{"num_hidden_layers": 8, "hidden_size": 224, "num_attention_heads": 10, "num_key_value_heads": 1, "head_dim": 32, "intermediate_size": 448, "vocab_size": 2048, "hidden_act": "gelu", "norm": "layernorm", "norm_place": "pre", "norm_eps": 1e-05, "positions": "alibi", "qk_norm": false, "attn_scale": 0.177, "bias": "qkv", "tie_word_embeddings": true, "parallel_block": false, "init": "normal", "init_std_qkv": 0.0265, "init_std_o": 0.00662, "init_std_up": 0.0265, "init_std_down": 0.00662, "optimizer": "ademamix", "learning_rate": 0.000508, "beta1": 0.9, "weight_decay": 0.51, "lr_head": 0.0059, "max_grad_norm": 0.5, "warmup_steps": 576, "schedule": "wsd", "decay_fraction": 0.581, "decay_shape": "linear", "final_lr_fraction": 0.0, "batch_tokens": 32768, "max_seq_len": 1024, "doc_mask": true, "train_tokens": 134700000, "max_steps": 4111, "dataset": "wikipedia_en"}
Each number is 128 + 32 x the weight over its row's rms, rounded and kept within 0 to 255. Layers, rows and columns count from 0. Numbers have three digits each. The size before them is the row's rms in percent of the matrix's.

# layer 2 MLP up, 448x224, rms 0.0443, rows 244-447, columns 112-167
082:125106134089147157126095129125099161150083134105139078121123112092136185143131172076074124140111133102139122147173072126097101142202144132128179186198153135110118184146
080:096188118110136119098140165157093087115120148072143184132125156156165139171122151092123158114102088125130108163154117109074086091091087068164079130159101100150104121140
117:158081184183120123174145070110116107129098161135071100130136141150132137130132176062106120078141124089135171114063081159131101173174162118199149096106128121156131087134
120:101157133132156129154177121129142064171153096151136084154126132030139149120107156118074186076174125134114150131072107059108122078116109166122053153124116130136168101075
119:103067153102144125159199123143149142137132128086144043131157111219114145128105140081111111158105098047137246131040154147128142145166126104162116142088149096157107112187
089:133103163064140118137141115156139158143143108153107133178161124169173131090174102120157132077136130110088192102093106163132121149178138103182124102186121110153105129088
127:099103143134112155129106146149157081165165178111155135167184108105125180123100110116119137151112142071103132116126123191121014106100110033112121118078104130103104156108
129:123123124092100165110144108152127057134135139155114097110171119149152134142082173114129143156154078062121133118149116128104074144090126116083110079130113114130131050101
092:130126096139168091138093161168108119140130159125118130109174124135113152189070155072108143104122070081170132125182120108140101082068097170065126160108042120104118167198
115:100158173110118126163098162170117147133158094118141101156151131087132125149111121105151114073168155062119105120113086168092129125141151023167096140104190202120114132134
100:160116159150149114122145169166057068138117148134112094175120138094177154155099173091123165068115102145078169138149096074150145091110113075174150149127129154100098147105
081:145097134165065194155144134124133149209120117178166115100151129082129093134060152119108069118149092041146080157143146143158102047110125126140148114124119112133159155109
112:145103137131076113141122147140141128131105160136184152098124161093160158182118147110111177144167145106150123182102111070186124052175146119120151155156085162168143122139
091:141081114098169148121105124084181112163138136119098068108124044161137135106153155076095100088119129094174185137119140171140153118158163109126149168131146076141105161169
088:114123097135100161107114116168147132165152082108183122148138140074112079107147148126115149142201079168142147154162124122158090112138119092115083116078145086111050151088
100:104103190188186136138062080120151093101072078139128129086152063161118129156121155163086102124146165110093116190150132136160133182180184167114161086132130133117112090078
114:092112161115153154121105143163158105105099118142172110155178102060086190133071118134089175150177067130153092133119127103093092091114176037185133143155174195164096180063
091:090106082116129118114146124101128078153143144151111120182092127109131150118114133098156171204156160116142166122134142147097135151134180102156135111129137129147009136094
084:113163154159098181125080098138175124086115096112153175125141088120178070199120114085136124130118083147119160170142223148131146073117094128050107138104090120149098105154
085:130100201133163126131090112193147115108093132116169143077112062185171163145123220115135144131133114085144125122187204145181122154068155135110140169135066143116079099166
087:154116136137206089129138185096162141146114100149139112161149076139131177142135129084067068094136159154123139141129159129089041104120149134166104115112087197155198119147
092:118118162169140132124151126138092120181109099061063134144091137144139070158138129110095123088208121118096173161137084158201081116123143164174109118083126178102103120149
088:155100150096108144087138082199143120087135175123106137094146146097175157128079140098176158104158091154157123112130103108164114155123116071159127130127125122181095160109
121:162058115150159184173132184122124109120091122087124119171121080108086124142104096124109127133117165072095137161149072137093113185148116105108096108140154097134049106160
095:131179196121133159111102108097136148066158097129093129111128095155177097103144136141150143129122187135110164145096158112151131172150184129139126163125158065114096107073
087:115099150124131104106191110153144137163120111153083120192140143096128135206130182090131143143143124158094213093092121131134080116155129138173064146115110181086137164074
126:143172216093125168163109111157097157153141110157134159125123088069189195140172155060098090111146126096153134181108084160122080095125148074178112116197097127138123135131
097:124106122133146190114139119098141099124079110119085105167176076029138121127100114155101137105137114177111168227091125164104100089116138111132149101212188094123044119119
104:142056168060147092156159118110144158122099094167182146129226126179153154136087075106099147151091141141189101115117164064087151118157160084169181111149142105160116157099
108:142128119148103154119172105111129094170090143107117117125239079127130139126066111097126173134160147162079175138141032137180153122138180054109129128120174128141134173118
105:155145130140120133183141150160180136191113151108122138150135089088164183145097104137121080113167077145181155117082120211101137102134166101123101153140094128140107121165
092:115161199115112154113150130102097082156102142153122086133128126080185113165115136131100159098129156107173104096103085135214098148115143073138117186116085117106144116079
102:170121128141133155147123092112120120121147158088148116186141109093092105116144177100106189239197129092117166137101096116133124148112143071089059169166096131092138097102
125:189096169084207148135151090147105121113134136160087085145123170122151164163037104084105103157119165118130135157118123138139141120173135103108162137117163110177118076119
121:120099174132148124094116119103163142158161144119146063170190111107089155132049063101120116094164123175135130113032101176108122137166095056126129107093129131155127106163
089:115124156148158122130090157083147042154097124130114094144131165134120149137194193133081144083156140115128154159103161120219168104116136112058106088145114135115084116134
097:099118098145177133144164146124141147109156094103097048071154072165106131163143150147105155109147180120133121162125106079164071157142184108162159136171165108107135118085
102:129162183169112103132132106180146099129149107095186109145178154141150128162119077181091102125113086048149118138137104135112110088120176124056186130159118125162121101149
097:125148140124176123159114120107144130157126118092093065160099151096136194156111126123117107088130139091157192165087115080187099072153148138189170139094090186150164116136
091:163121127069160119062158056112121107231136140131115139127106085160109139142142151126112132169145150097115180121095078126153120165212138147185146159135111146154109115073
092:160124157111155140108072080169115112201097106126120088108082140090145161199096122059146083081127045173171188153166134085173069097128141133111179142089102125143151117134
093:158136188118141064114098038174166136132124074098101154170141091172168107166163127114126144153150112132135114171108137130138162157130131119137101210145077158116112098148
090:078092101094134199109182180101134135177110153144170126087152083115114119094151168073105141083125166081140148130157131140108079091135181137132144121134084078145185158081
092:134036144128123064071144070135196102166165131126116099109155126101157108164102129125118176143112099131090095151133131124167118102120124078110127098177087146146123174141
092:187136136155114129137107111095156177117158141093188098158155133062108153152119112097165140133123124094134121113136085061145114062121184107165103055133082166150097098151
095:100096173137114121129057083131191131139058081111160129099127082107116106134099115177089129139169081098127119186107090110151137113169202139044118146132099094129122099144
110:101093125115161139132155171131092062167127093165150086122164150114153115090109135091069106123199100162140133166079142135101144120159126088093133146162116147071092180131
091:153130180190166114142090091133155130137188148105139103107150134099140085136171080073160104170195105110146148107127153129112113061160206119135073092117089165157130166100
118:109079153167159140104137051088104174153104114113132104133105173102100104091073071098155165145112098133177126115094092208126147132180140088125139147123093055118093128140
081:121104200203152120134127160082161134117055083107160096138126138141124105106135081132106120096137135126101098172121191170150155111121125101119126170158192108139148135117
088:110120112146127145077113123105118134201152131143158115147165137091105116151118152071090140159136109094139128195145116110110093043089092162091178110153134126144118182117
103:122088109131133172081158068128140121109117083139119142133186096116165158141118154189136172091145101160169109128150109120127150079127149086120138075090101113142108132081
088:147088103090137146188095127100142047119114088084151076128090099078085138121128150112097116161188143136190171191089147131119092112110198099157146063147120191186128100076
101:171203127109165086121105147132111059124148086120132113147138116109160136136136148136089163128126197129112153103099077096178142137119196113206098144168079103093176118098
089:094134113151171122113137116059161153120079130118144131135161116136150113183100135101151174081133140056078135174165109083148069156178120086105110102148150087141138160094
122:098101118095119133121134116170150072168155092134106068085156133099124117200073165087137114154090151059130084179094114044112128116124145076111062134144074036184154162144
103:066179129117144178133149135111129181095101110125152103132152090121149181108058086109063163096159102123144150166129162094082119067119170100160145157160161102135102152149
102:083078160128171179178115171109108127132161202161106093099171118086123188117116119099085105117147124131149147166064069096185139119177215117102160107155154133114139135126
090:065140145122172120141148075212190158115090160143157100172115113145145139134098117154151146143160119120134161147200150069142092137100249084146053106141098127153113129115
083:159057154148158156176132124158159139150142086112086146092165102109129129124179126099096090104145124104123066131114158128144134162150161115105187107140139200140113047115
105:176113202168151140164107073176116107179104160124154112111159128115145202136120129126122128140155124071122158155094086149144089128130147136184147086090057088148118049116
095:157154123123131185126131156137120164167117114118131070141114079137114190110125128152132106139153109133213130153173048159118142152121143103136127158129148092118110180149
118:158108127125168197138113127115157116117158154114154063141136072139142222107126098089144172128180137138156115103086146122131115136164133173169106088104147222115114086117
094:115127094162123092084092180139121136133119170078086128137168054135178174112082123133083170131131142133131116102080096110147106084138152145147104117119115113107102231109
102:165081138170111151164162121137161141172105160126130132132173082079132112127146167078044124083168117035084161075117171131127122131146166127134098061136095123120148123139
083:095125166128141131151110086097102026164112183128088105075146127135120139108161122090107174105107134171139151112110059145155084146153194150123133062180129113160102070126
109:087081155090116147149147139139190083107170165118093084120136111085162185122068080153121072132070143104179127125102125109113084137130142126091094120159132089182109113155
094:118162162141186126161131121129118105090089149150143126092181096150151138125101129132112102041142149130117108165163143138201119116135173129094115045082117107096120114112
113:147100125182131152093127103106130126159147121119099134070106106125168158112089035122137096104140130105129175076122115160113126120159102107131164198072106155106101102110
099:073130111171111137144135122119128119093129164074192113108154147077156102094088104086120157059097110134103143133209058101129129141132154148120111168113140078075077141129
088:117099118213097115093131174081143119099127119169168163092167156104141142134080121124118120094118114110139113167180117112097136083137116116077146168082150089111127147086
090:119094076167185119163128151094100131165109153132144045086156121103109144125115089120107044062122171176130199162137057150096055113143204124176186126129181102105150144126
086:173113103127098122104142117120104137154116174083134086171137136146126151186146163121115138090098125113114163100106091117197111134120118091150095123173127100112122113147
090:083122188087145110091144105155058077179121101143106112138103096118135103200061149117154111145148115103173068156147063084077092127089093094108082117160109185119112166171
118:108166182130135087102125139114167153091130115140104084124089154143224136168112151098124201105138132169136143145133145089121116121154103092099140103085103101110108131120
101:152126184139090183118193135072151097084100107129169099086105127168174140110111180158134124114128114109097109168121167078158069152121199115117111170124141122118099093134
122:145093122148131101080139137199132138129173086101177117145152091091122163128094126134152104127133156142192087163129084116083105098137172127170108129161147092120040159158
098:136098186090085214119130098112114086159152128165114109073169148073120159163116173156094132167180160153178123133132071152132132167173194135118164166135127121135100156144
083:143053133179106115102093129103158141111142073164151103096151139034150158131094119134117184214133157072191067158114145123085131109125108128072148173134138164154071132159
104:128128128093093166106078197134099130155177093032203126122122119058185121092133154146119081150122151152139167171170143124125082119152088125164113151073085137142101148123
086:128162144130116083072144164131139101087156127127125108055140143126225141143062140100119080123155110145144084150180103102115136124106158088132087130151157176113127139169
129:130097060115133123130137139193175110142160164151160130120142099073140128131124113071137145138105123034173099154117139189164134158148111121131154137119117180162088069147
084:175151140162119127147144101138163156159191133111104138145139171095162174148152115075102114097169107124124117109105077131194107102152124143162128071155152122087094119086
120:129135106129138138112093157140122136165133138094184091165114113095136152124106088143157063138143082169158105166167104147132126124174179055111147142158091141161086099072
085:122138119113125176134136126129112138157133083108131109080178080108124173183136137123065085159162154078130103195066192146091092131125125149111113135148103138107143090153
089:147097182063117178159151145099088098114126123121152087090194118120177133146185100110106147054183157114110114149099133107151131211132177112116121115154117142142158130124
088:172162139112168114149182174133148160103097099106193079119134068135184149137083071153081112066137162098102115217143167153149116098094136074131114073120160111117137172136
103:112103161125161107137189140129122129129147092139097103177152114119174123159125138108104094071167122152188136098122112142091077154188109165128121099164138181130121153129
084:111135147129120149127120108192174141093107128098161166167149105185180137114076177083148123106074104083120163166134167180166123111106134125118133147076108077172097154119
093:109079155132175169146106126124143084208074096158155120111149136143105139154120105056143142107138099122142149117153072181139132087168125110135116147149131059140109160103
100:148137119064126157193168157151136094138133073084144100116161154113138125145115076099093077103136119133103204129152111160103122105081184076181126065107153105194101143095
090:143066151154106122092142104087110124145111123021121092135114098065114141121148156172140092097127116125145077132099109105134125136137121132189221149122106151123112142141
080:126106079099103124191099153182102121192105136118113159187112133076128120142150155111094113123129121081136126126073091125125119126116089105082074138174074123151106109147
100:209110094137136071106159155170123114132164161092130151103140080137185150136129042068080093099151133150126090133153034154145072160155165110222151112152111070120128131084
101:141081117117120172127150129142146130140068162165099125153150090084192140153107097146118081126177097089159132149108094202174159150175169127151163145136084095079132155146
103:120142125124107138097119149131179150158160098113136102190133100084084138149142147050113144099189069100111197178164081155093094086110169155102095130145112067121136191125
081:170126137137146159118108127150168123150099111089176056101175105119182188165065110125118096094159139072125137155144143145103127068142165111207180128111155160117113091119
092:081120107170123156114128135104195163125178164129123079211109154110113096070109117134161088117152115129170131165144047126115174146189155150141152112153125133138104138117
085:073120168183137064147095115147108086145090123125131118084158149121133160134170142122113122087151108112163090165107157146174090099107158164061136133132097106080132099184
107:144105140087148163083168145160174112174077122157122105128157121043128142145048112158116076112124143130197107102065168107103139136157178090119145162124135173172114119095
102:149122155122164153142127114177113133071132081133172110131140146125141178122123124047043122138150084112135178135155113147137120157104133147120137141096117132115123040114
109:142142206110136112102075101116118074121054155091140096145121113123122166123112105127114141113091086160125172128073157130141118122173136076108141142135081143177076150156
097:142111133207179088101128182119150166102163063118178084145138120089131164168087159103117147108170085135191139186112117112105106096141156146153113153118128172158180165200
083:088095116126206110157108116094107126157127105083153099134186124142115156125150139113127158071106131067109166117085144171200158152159145137104135130137128085069104126171
099:161112148201115096143162113122190105188098133149172144154145138118149127106113175076068127108159202102171122151124111150049097108111158163143164073164130163134065078114
106:108121174121139141094093237163125152157122133095172116195187108106153122125188118125119135113083173162157127116147143099147078111156163097156119083131166134080117161169
116:140107148120197121159142116204124124151167167053214093102068139029140177098059109111140109081153073098143129171140124119163046082122115159160081148153144152078105162124
102:136120182107152158110159121159168172054101105136140087138114043136153107127159146164122096056088141167123095175124076114138169166144186129111155103102155115132130090111
089:146102124161107127115145143185207117101129165097134098129159097115170122096135049126124113112133085134140187114135155127163165174163138128169081142160150114166118117100
080:131101146187122188157215168139103158144093122142128151101192055098147134143079112106087080130148106079142120156122175107128134091165167155084118156136190166146130167156
103:128138122068127164109132145159152112090104118094146114202108087058157163127112123063056144176127184142121109185146139156129078156119161141077105135088084169143101132162
099:098094166138108117085136150174187146166171126126089125095152129073162082164088109103130102175117123089143101141131143157153136147172144152175183120143066132132063122081
095:123105169184164127126137095155114168138086138131188089127167126069165121172159122086122116103206089115111063145104118161101112117092131125120125108134127110161085147215
106:161096146119123102139105088118159127116092104102150127144059117140153151170085060162133158094131127155121167118149156111079150116171181148166139223152115175125069129134
085:194167139110097163096076102177160089139154134102169129087144133131154090141130189105110139054167144112143118130188089107120167079137183148150117092127094187132116099130
089:096115163133111110128145162144104124138135095145113110189086172040150174137104077098050136122137123116145076136108069104078106099140132092164135139177140136190127089089
086:112126097140119097070111100102143070164172091104104115143139155189126135144120124098151147119116093132186144132147126131140116104152054132158151150178150118109039156149
093:183130098084109163065141109111125138135143111121165119198114123111170150142121156109115152137175073107131193167102150134125154146109102109163131173132133112133108098170
119:115142152111103079079118136186073113153090063154137166183125154126135151094094207122113144135078215115146141144123140156125082101144178132153140136181107103160124097109
088:129091049159156100103156168102142122143189146154141083119132110088148144125123108126070084138148135130114148133122061149090122141161158120147146106159141156119141163158
119:130108157129177093179092135203108080116104167105149118165099124026136162091124149153116141105121165108130086137112148075122113168157106146125088165123097131157108099148
086:135190141091123114105109050147102100158171091097118116184121183109135173117110098136139135147115154188158121140089074138151159115134106111200113097206145168118049154154
089:151143168137132069149118114108117105076062096081127043082173066182156170130118127122108133088121138172068138167124128143152029099097198127097142114118158107150103146146
092:138107145193141059097109074096142098138118092181124102128099079144190159142116145116129096071148128138160134110114131124220150189146144096123145121136080141153120092147
083:122140126085174154137070123185111090139169121149107099122120099137100147151072178143145137156118121091104150155098150125133134148133139140147132134113066044128084118092
083:091126129134127143118113124160123046188109102175122122110126086136147110139085179092132088131140078144143133194139114190103099093122115144104126136095071131199107196218
102:210126154144185137168146139135116144111071150119202132119126110107175208150103072077094097123157110085156175139093124162135098090149095137126112105113138113111137149132
099:186127145140143111067155075129096079156122140134100105151170115178136189125136158058125166095141114143132173120116099086189094148100119111153104129070069134049111147140
102:112144135160128116131134153152117126165168066138171150214161068102112054139120127118123153147177111128129164176192146139106084183126110097090134104109144077117071116152
090:193145102114146081161195111171155162045115127046195094171167103153159145210083143103108145096119091146140095119197162083110147097087114088149097146162114137164098126172
096:120092130127164103107177135128083145107060156150125106094152160125186138154145116117126168116121153140146145113114119124127143118144136068117186104149120111144116129161
102:146083128149164108099158199123134151149136116115200090160196153093122164140088164085084086075169109098119130149134124114148141094086151096167074102115110149115135117106
085:099049158142146065145089110182141139157140087167076138088110138141160134153072219097149121070121114137133219135118139112112142098152110128160103105118036156084135159139
080:109188151123088148107113107120100091077144106110101138175134170134135179127064083144091150115117170164111123147066108172142100120112185114172056069173110110148120149081
109:096122171067138104167170121110079098142161106128106106143095110156225159125129099181117154077084121085208154111084076133101108149175153119113114085136152098118101141133
105:067136172138116120043122111157116103124119129077148095131161073143102132141104077110166085095126162129157149181132103123164211176177119062139132145092181159138104152166
089:141150172119127146127157099188104150145109113134157094151108149107101160148073097099106176131131086114107101130155110104124128180110129152110135159095083131157077125137
083:066070144062119165091134098048124098162138174146138162125155141150095119109157152159139137134125163121107185120081125162187059205135138152146172136059071101116127148121
095:094139160165052157087132070080108089129123152118099145126171134134122101145153123100141138186131106114140128147122098126141069075158127148105150130103120108164108108090
091:177114153177177167195100150085164095174145148081138153118188095131118186130147189095130162134175177087112149191137110108121178052154127150089168090153112126145113120122
085:136132163090105063110101077117129119162120120080140060106085092109157111160136149123093096163124136072157120135115217151191157139130130112156148164145135128143129115132
087:130122129199139106142119124125130107165185137057100106092103130106176224150126133123108040139094102071161173156118152102167121075166084115137031123149099092168136116144
103:139121121152187066148107181150083128157136069107115092149147115102147157172081142092079054108172072149153142176095125143158182056110175084104111118154133144098139107116
088:198133171119122165162172121136128141124102151106115117132150121076135144122163090120060164070116188139066158161080094156154095166155207139142106115153161114126142082143
091:139135187091118098139110055158129057125184132133144095098079134122152116204146130118178145080187123117170097112086121112145163213126110112096123121124109189156095150122
101:172090110122133104184115114187110148158127120140140112110136109070136153124104151101086144140144153090106165124167138158128076148129143153136084214140103142101105148164
113:136087123154191171181132174099167161080087123131104102129095090139109138164064099100143071158098142090145105138139096169130188137169174108125130123121119072105107137126
085:115109124105148141131089114126115113192143123088149090078141169110161204153123153044085117123134099125198080105105127113109138093169125140160116142135130173220118174117
100:097081155132122133106178122129160109129133058115171139168116079109087156158112118120142130160105103129119110174108153198188144103141119150119145077074111102113104148151
112:135169109127144143112096090162136120165162157044115118131160131122139147153171143073109073125156119105126206128109105138138109157154149106166129071089104168130143081129
115:145138102119167066163155099145145059141123120149104145138129085094079153176109130123119152104153127085134192168098035137157148140147165143123106053201065138150055073172
080:201104096134208153146076118115168129126178158142141099107127089141148132206107098093126148065093121102116184139171139152175139088088130116103131104118105138115109141176
087:146112132219188105104155157092174147124146139109148110192156147192172153155085121130144115089099136121119121131160135141125077075128079124189151150147163106104132133051
108:138147125155141156087134100164112177116178116153113112199171149125132124141136153081126127039151116137117191145168138101156104119072117073148067067130081118141105122124
108:164089149106107144112121145132103115159171102145136110185196136107144201150162120091120059076144102140129158165132148128177128129144122097130118095148086150157143149117
110:133072161069157142139149091143174108121067127148138131159113087189136152173065122154184179148116107115188141138127156143100180072132143104158157125111139102145093105210
098:107137149078109174065182138101160068146096043139105077093139135061151149161105079152111175110107134157139128185150086112169113081111145099159146094136142073139099154113
077:101127095145223034111118149114131126139150081120098091101127117127095148126095047130095136115120130080124135202133052156133129111159149112121113125152149130115101195186
106:137094059158164157106120133105167100138162137110151097184124159063109147167088116116150137125113124114208078168114114154217129118160120114109145159129144105187108169210
107:142135128118139093106123119137129100131046104105092124186160076132130092161094138146119199168158146082126137161129079134128126149126174077113124114112142125076111039192
109:208123168107135145092118088119146130173140089097136116040148102148214156165060117118134138075154142135102144116178092161144104130199120144087085078144171072124098143121
107:114085118068140154110112159172184137127128104076175118177123114088107141093116153127123077102067084109195130145118192159142163066193094113089165118087159092137069132146
116:139150147093084158158130123131145100152128127090109107142109154099102110157111164121080167101170157148149128175131106100158138067121122124150148145167072149133106119092
130:073089107122159123155136194191147121141118098155113090145111152091162120162049141093085114099120149149183136150126118101179110181103126143110112151075212151117107089159
084:080105121123108149110117103122078096082165101129111113084139139115145124168085188148140142140181154108173036142127046045117101200169124099100131166188108131119122107110
086:129153183129126140123157146159144078077131096143155129094141120107188159179134135102105162106133156139080122181175161181112137122172170096112081063136128107144116066089
097:101149148103164057107132126143120078117170099128110128153155126138118150197149135124148185063151089130107159167160149095196133089118158162127082110129120125167131126129
080:151112095127122215117132163173146205155130129099120123191151162053136148146132118101123137156147128044146055121104119137132163096137054125129122159163174157175147162107
094:089107108130147150133094117169152169065082074143109152132154112116129129183096141150084156135172125111129078152140134109105102185124167116104117111167122147141165088093
089:118135213125104151099091067209131124109161074151091125082095086142117126179086137143146155135122124182159101126139086134165134105130123174141150150144114127130053053125
094:146082033090167086151119126124150133140149138092158103136139136055134160144102087093162120063180138094120132142095107104111114134209133101190103149108172158147122140146
094:107134152129136109148124093083156143125153121124111154137169140139110080138098141134131144056092095152126132137119108131186144091147149109089054059126156155073105138130
084:104126158083110177168112138188101059130081118081059077130109154166162120145087103106137171108145091157157117101118136103088153112105089090110111094152171169216126141108
085:123085154086098129144109107055146081190119117158129058152097125097132134098149088106100109122165163118120168138073138164152124143131176147118124131168171191144147139150
113:184172135118122115106088094118050117070151123111154136181101151108164117212123190082138136126147115129141103117126104093140120151137104074132099127164115184128099140104
091:110106079162134144093099148139203084136142110123129166187146108151114125175126124102092114114139109105109117158132206140112134074172121119082140118179155067135101132094
120:143043167123181097165109148139070152143120105122177091141145084131105198138135052117128115110142134114131174142147075103110127134119155127179095099050120081065068074154
099:079173124155121122128181177119167159086185088030122154152146147110126151136131130150108105178145117094110144162145186119103121137136100102106113197130145082121096126127
123:170122097191149141141138130171098130090108141070120129179149120091204103135088052072089029124092118086159109175099136154115072163114146140100170137104079083149130140121
098:108122185165126131109093067089148144136159083076119105137098121123158132130116179104107114107145104156144200154135117129179116020087180125122112131131140078083116111166
098:124135150142172124114107120072097123153126075112135089110110085109090148136087144139119143118162101200164182148100096148138090156147170096187153108144095114131122167170
104:161155125173161099077136101107175118139139155102120091133152135128172152150130161099115149096099127135105159129132077111152115132120102120149096086070121095077109144176
095:105172127100092160146170121111137118106148099123129115128160138071124123132118121145095183171153158075113119149106126072111103129098149169107116161111096140134105090059
094:144119087070109133144131091095191117145131132127068121139156105109206094199155176142123156155161138095178149139082120074124129033144156131159132118122087193153109080121
090:133126124169143133093099090098082063177128091141131132101161136104116107129153185120095139151149103096135177163111090143157132171144125149117155129129091128122085151133
085:163140117071161141141109133166133156145126145103141092104139074156164117157070073127109133151116105103137193080123160092136088049184140156096127101136134150187131049140
087:092091101147082164119117126146134143199077158161141129119140108064105139099091101125103093118158136109188105166089079139157123075151165108113120144159134117142105145127
088:129147154095129136154110125165119063135152111050117127148092166116130146124121113055145105122129132129154105158127166177108165110106094092137108139167124133173061130167
103:149128130137128228164123128099096091172110158077157094153159094096114137150147063078127107124146147153127145147089118164143107105144140166093110072103151159149122175137
079:149098176143136069188132065133116105144046112119117072160160120095115122173157076149112155124176112168123121102076068110151106142110177103128038147179116176140154081111
105:115114166111150095107170150124115121102094095128157071133135175118147138165137131139104067125155107077185136141138149141171037156134135065144158118117130053123100147115
090:123088130119130131155197102147134117122141159091122113039161100156146132098134185161087125111207141140165146087134154128122107132144127149137094061087174134157097102133
109:133118149106160125088152147106138107107144138076112117141133158091190204164123132102113179088157096103123178132044108024165127097107139118110076137137046141131143151180
081:162154139070155128105129131165102062137109179133163134119104112123162106142127117085151118133121152150115178155157083145162069110122132109195083123132100179144137153142
111:194101107114163185173119148108108155170059081098167110168108091116146139135111128097124063082158075107153117171145019102121172071172174113169145191066140123155131120104
101:176156130153141144113149169131084121116139128108178129170150135074101106103134165114092143107126078078117083143102120108145097086198116097174200109162093141099111100066
104:152150114143148093086165128179198152107093093089122112146168098142199162157060124096146120085196084106141141180115102153172128106146150113184129080101089107148100158121
091:162097061132115157101122165094111102166137116057179108198170120100160178149097166108103134110148133088149102111099130161054056110187117103160089140145166156172114128073
106:122074129096108110078215150092072120168169069161116132146183126104106125158111172127104058165164110070142124154129075100189104131152166088132213147130150143161100129158
123:104131135090101144175113124218075065146134108112095072135141159092185152162101133101084164104136124120118120143146133101131123160125145105129051073083113179212108131099
122:100056102127202130136138140124149113125089100137122076124164117104114116134130106110133121121137154076159168137177120146113083185139161070095059147068054123147085152105
112:069111110104154193137154123115122107140123110189109114143152131142117179156134114115133177138167100118229103138112067097081092121182193111127134161173134102137147111059
092:162129139168082135150111171126125112098085140102126148154160205118186150110127084101088147105105179156129113136101138141092120125146157085133090150166120128136100126101
091:112126179169156108144143122103142141145070097141173167145121095102114131162080063106120192110159143130095088160126097122116101121169122174088099126140121127125098179141